Part of a small language model's weights: 4.28M parameters.
Each number is 500 + 40 x the weight over its row's rms, rounded and kept within 0 to 999. Layers, rows and columns count from 0. Numbers have three digits each. The size before them is the row's rms in percent of the matrix's.

# layer 9 attention output, 128x128, rms 0.241, rows 0-42, columns 64-127
106:573525502477504563445491574485590468508510488538463489411573507447444531480441494514509522468509524474458557467550474556475465526498488557496439528528473541545559508469448499446414484404497550
137:508563462523543437428534486523459575484460494456499525553501574474515521495490466469487497513476464527554521505493489463492429447479479479508524493472513467482486538528487487496575458544498488
093:521582462528525545496534504495541536473447467496537552461476442511503487484525496505456400453501487534488507476476497489458426586481507511468511519468452512482503436420508431442404493475519479
095:470475498521462508495515500436464557496437512519587464515444472503513388564619436473541547542495551542477408562553429513469514510456484464483502437440420486426461515528511482534516506582538395
092:489512478459527554437535544414583484444496426562500430506539564519538516505376500437527526488413478532481511495498483611503468505400526552555485481497569428521543463473475426523559481419535555
087:573444483457471488540449440481490451517469460373527484520411480554521480510569545473515545497484559528545556526538450506554485481563514495397561430463439544488510521535531524473510420503561562
092:602545428494505481526516481526443515593508483430578526492491470525451489423427554511463545503489500551481587538496499473447507464500451461499555421415457543506500413457466450495445410486465447
086:423509489477475524513416593456434411483512482508476487512438515568532502501571497501459481510442485474494470485506569523567591519514547504512449467457559525484503439542497554480579558394422504
110:564511462548503459516545545575495400504531467544503483461495533497541391489455523473479544441540584487495485542514570529517552472458434577543453417447423539526513487495470518491509415402414519
107:484494472405535535501399516545491606588548496504571575544451462501479638538560523516489491525500396423458559530550549465467450469511422428454499493492498517564529518480565529507524488473461447
089:515529480537495555440504554481634511541490514442578470484509551440533558546521486466519405492540537513528526508594461558438545478550474494499434556511421535438551522526439600464476474525488476
104:464478526518432481472446498587494449491509551503508525458544401463505616501457514552496481517522532412478450470550550490480576491563462552487472512565458502422427501511524555519463575466482482
097:537518520584537445522523488513501434473542468505432459492544485403546548444540536572511485518528501589463478477496549470525467473540518513534487505505614531448503512524547437448499480387507499
087:444512514565459464469489461490505502521542445497498466477573387469546464484559473485515554556497484542458483481479538411548495508478595537533560498490510429486447618568540501489442563563562473
100:437438491570509491549495381469373595491436462522475587522458484562490514481512478513425504477470492561502426495456484477489456439503477426483528458472508454458536555467506467524519479440516540
086:455429536495523563518495446489512524567540533506480407530505435421536430533567472489530483511532499453495395571420547593519489566531540502489535519485532466411498514497544429488560493507522467
108:527481493577577495503484448561380535426434451524438504459446495477524494468450453538399515421524496589587458482452499477433537494511527502513466478541475523420471518435514573454505523523529591
085:472517471479491455513488511497519458450482600519521483474524420626477431495454542535495560553503559430451508471497479428481547486573491528490431499492523566474402498569498616513514567440492459
109:411493469597504541498490568520566600609549515561472500508509512448518500577508497505547510567540509516500429475480480543518477498509516481505485495472441429491543490479418493397461471495482485
096:498428545420533487505503546517515434493527500484497466521545508507487469580503562500523568456545564453354441560459533531517555556477492554526525454552528535498445501549570541595471587508547485
086:533445514551476427565491516493483381555498454429439464462583452436475467440498484511467582524529502470467439460482562511469557544486593521532550452461514497452423587548494443510441571485523481
091:448590510499511588474489572439496538522502559495515531526507481500433510504555512489503552532496482491513513460516480529493474485468513466468491531528486515540537498566548431519519503621516497
093:487478542538490470508555430547490461396546466583582457542504496430619514515501519472528450551519531509521409592527509451638523444513456538540491494546504461440529482524519506533592474530428506
104:548440513398533457564523479425506437506452524398485518526447547542505446524504521520543509545482506491430513600480442495463463600541513446459533461492597489502500425543539451476515541560538516
090:528511443535465480494504566497558507536539557494524408506591488484525333495428503460504578468514520384492505489530532541434509589489486519524559454396500546496431455516440438546459514489506454
120:545547446531470403477579519523530418481503466549524471497487551381571481466449509490520506541493576535491496557529510486526508470454431547524428494462470476505547544513451496474548438513416423
090:565419486534499501456481539566488495498524507553480510512526540449543436505415554532434538464541532531533522415492494441456492469527449564535508493479482501559568477413507437425459530511501555
117:530513521465427506516534474480606421484520554561607558499460405489488543515488519473606494562468491461547554551611462510556556540492497545456484539497487491525479409561459512473505529502453472
081:496460522398563503566489507449509558502475430469496446480433509477438623555508470527504480532522490545479423497525515536443501462510456443522402475547427503493557614495498616528538448507535475
099:397558563571508580424461525420570483492501501474479515546480546549451485502559456453531479480448452514455518519492478537573524496450579450522483591543532506539504545575524533513515513525557530
112:424450557504473566493444456426453548544513577458589533569485464626439477528532516496533486537478493465461501521514484479450501426553498433486530468508499496433502424515512530534516526532543479
096:465529531526520592481517484431505567489487545475524489526521477552462499504435467478484465482486480432545458472476497559504539488525532477478462529529480499376473578529456532508559479590565505
094:551468492578546386531535484555472415509500490499543538495478593513583532448570474560502497502563568492439450521501546456544519505527501398516488470546446516429456459505502570442452509562432459
086:555471482571554463554567443576426583512436463476431539464506560424527521488462475468552470473554514538549435524424442544486510498524487557462474546455421463451520578520444488486478398456530569
090:492475503533481510347492487495596522526524546502464493507617525556498520507446562504527512434518571428375535487448504514532541484535481546493462574439547572520540580555472521487478534457469497
087:497490483536476441465456548560543447450506502450443471438557430556496494487447541539437517475561518519445455414512513449519613538535495554563470477488479552524433517459512489517397562482531437
100:511493481463476495495466507497537496550518530442485480502584481488451538418450469513433550402510538393505475456430537562421566568567508489446484514484529548397413460453505468540423503539516468
095:448587433497534513459489657526412520498483499443499486508449579466501520482549432462465545417468481521566513467546484526462500499411508489538507459501553503532527474457519440592480444490484492
074:365531495545508497389463583447457635437475539515499540556501502472541536511477526478531484483486516557476450476529459487539535483491533539550457509430618465486558484496443464547497546493523509
108:502494493435441470536458512446470482436491480458507535472418382482467619515594497561520421494534528543518446497541489502568549442576467553418447571492441560488588554544478585490509455503464465
121:575515536425528514532522561481510446475477438467518455512457505558512458521626459487460472530474498480506527448525507436498469485476496459499486494535432561492499496523553535476525555500463464
120:564464461474471438528519592475501460482496517444550502523425429483454451579503502491556617540514540481477447527606435565559526489498459545492513440471395522486489454586449533479503477458511457
089:473392476578421470537387479496490549547505499460493507536462416477485536551561520519460471502557483490552440509506492522533551442568468452514505507433479519527639574493545445556507536438509497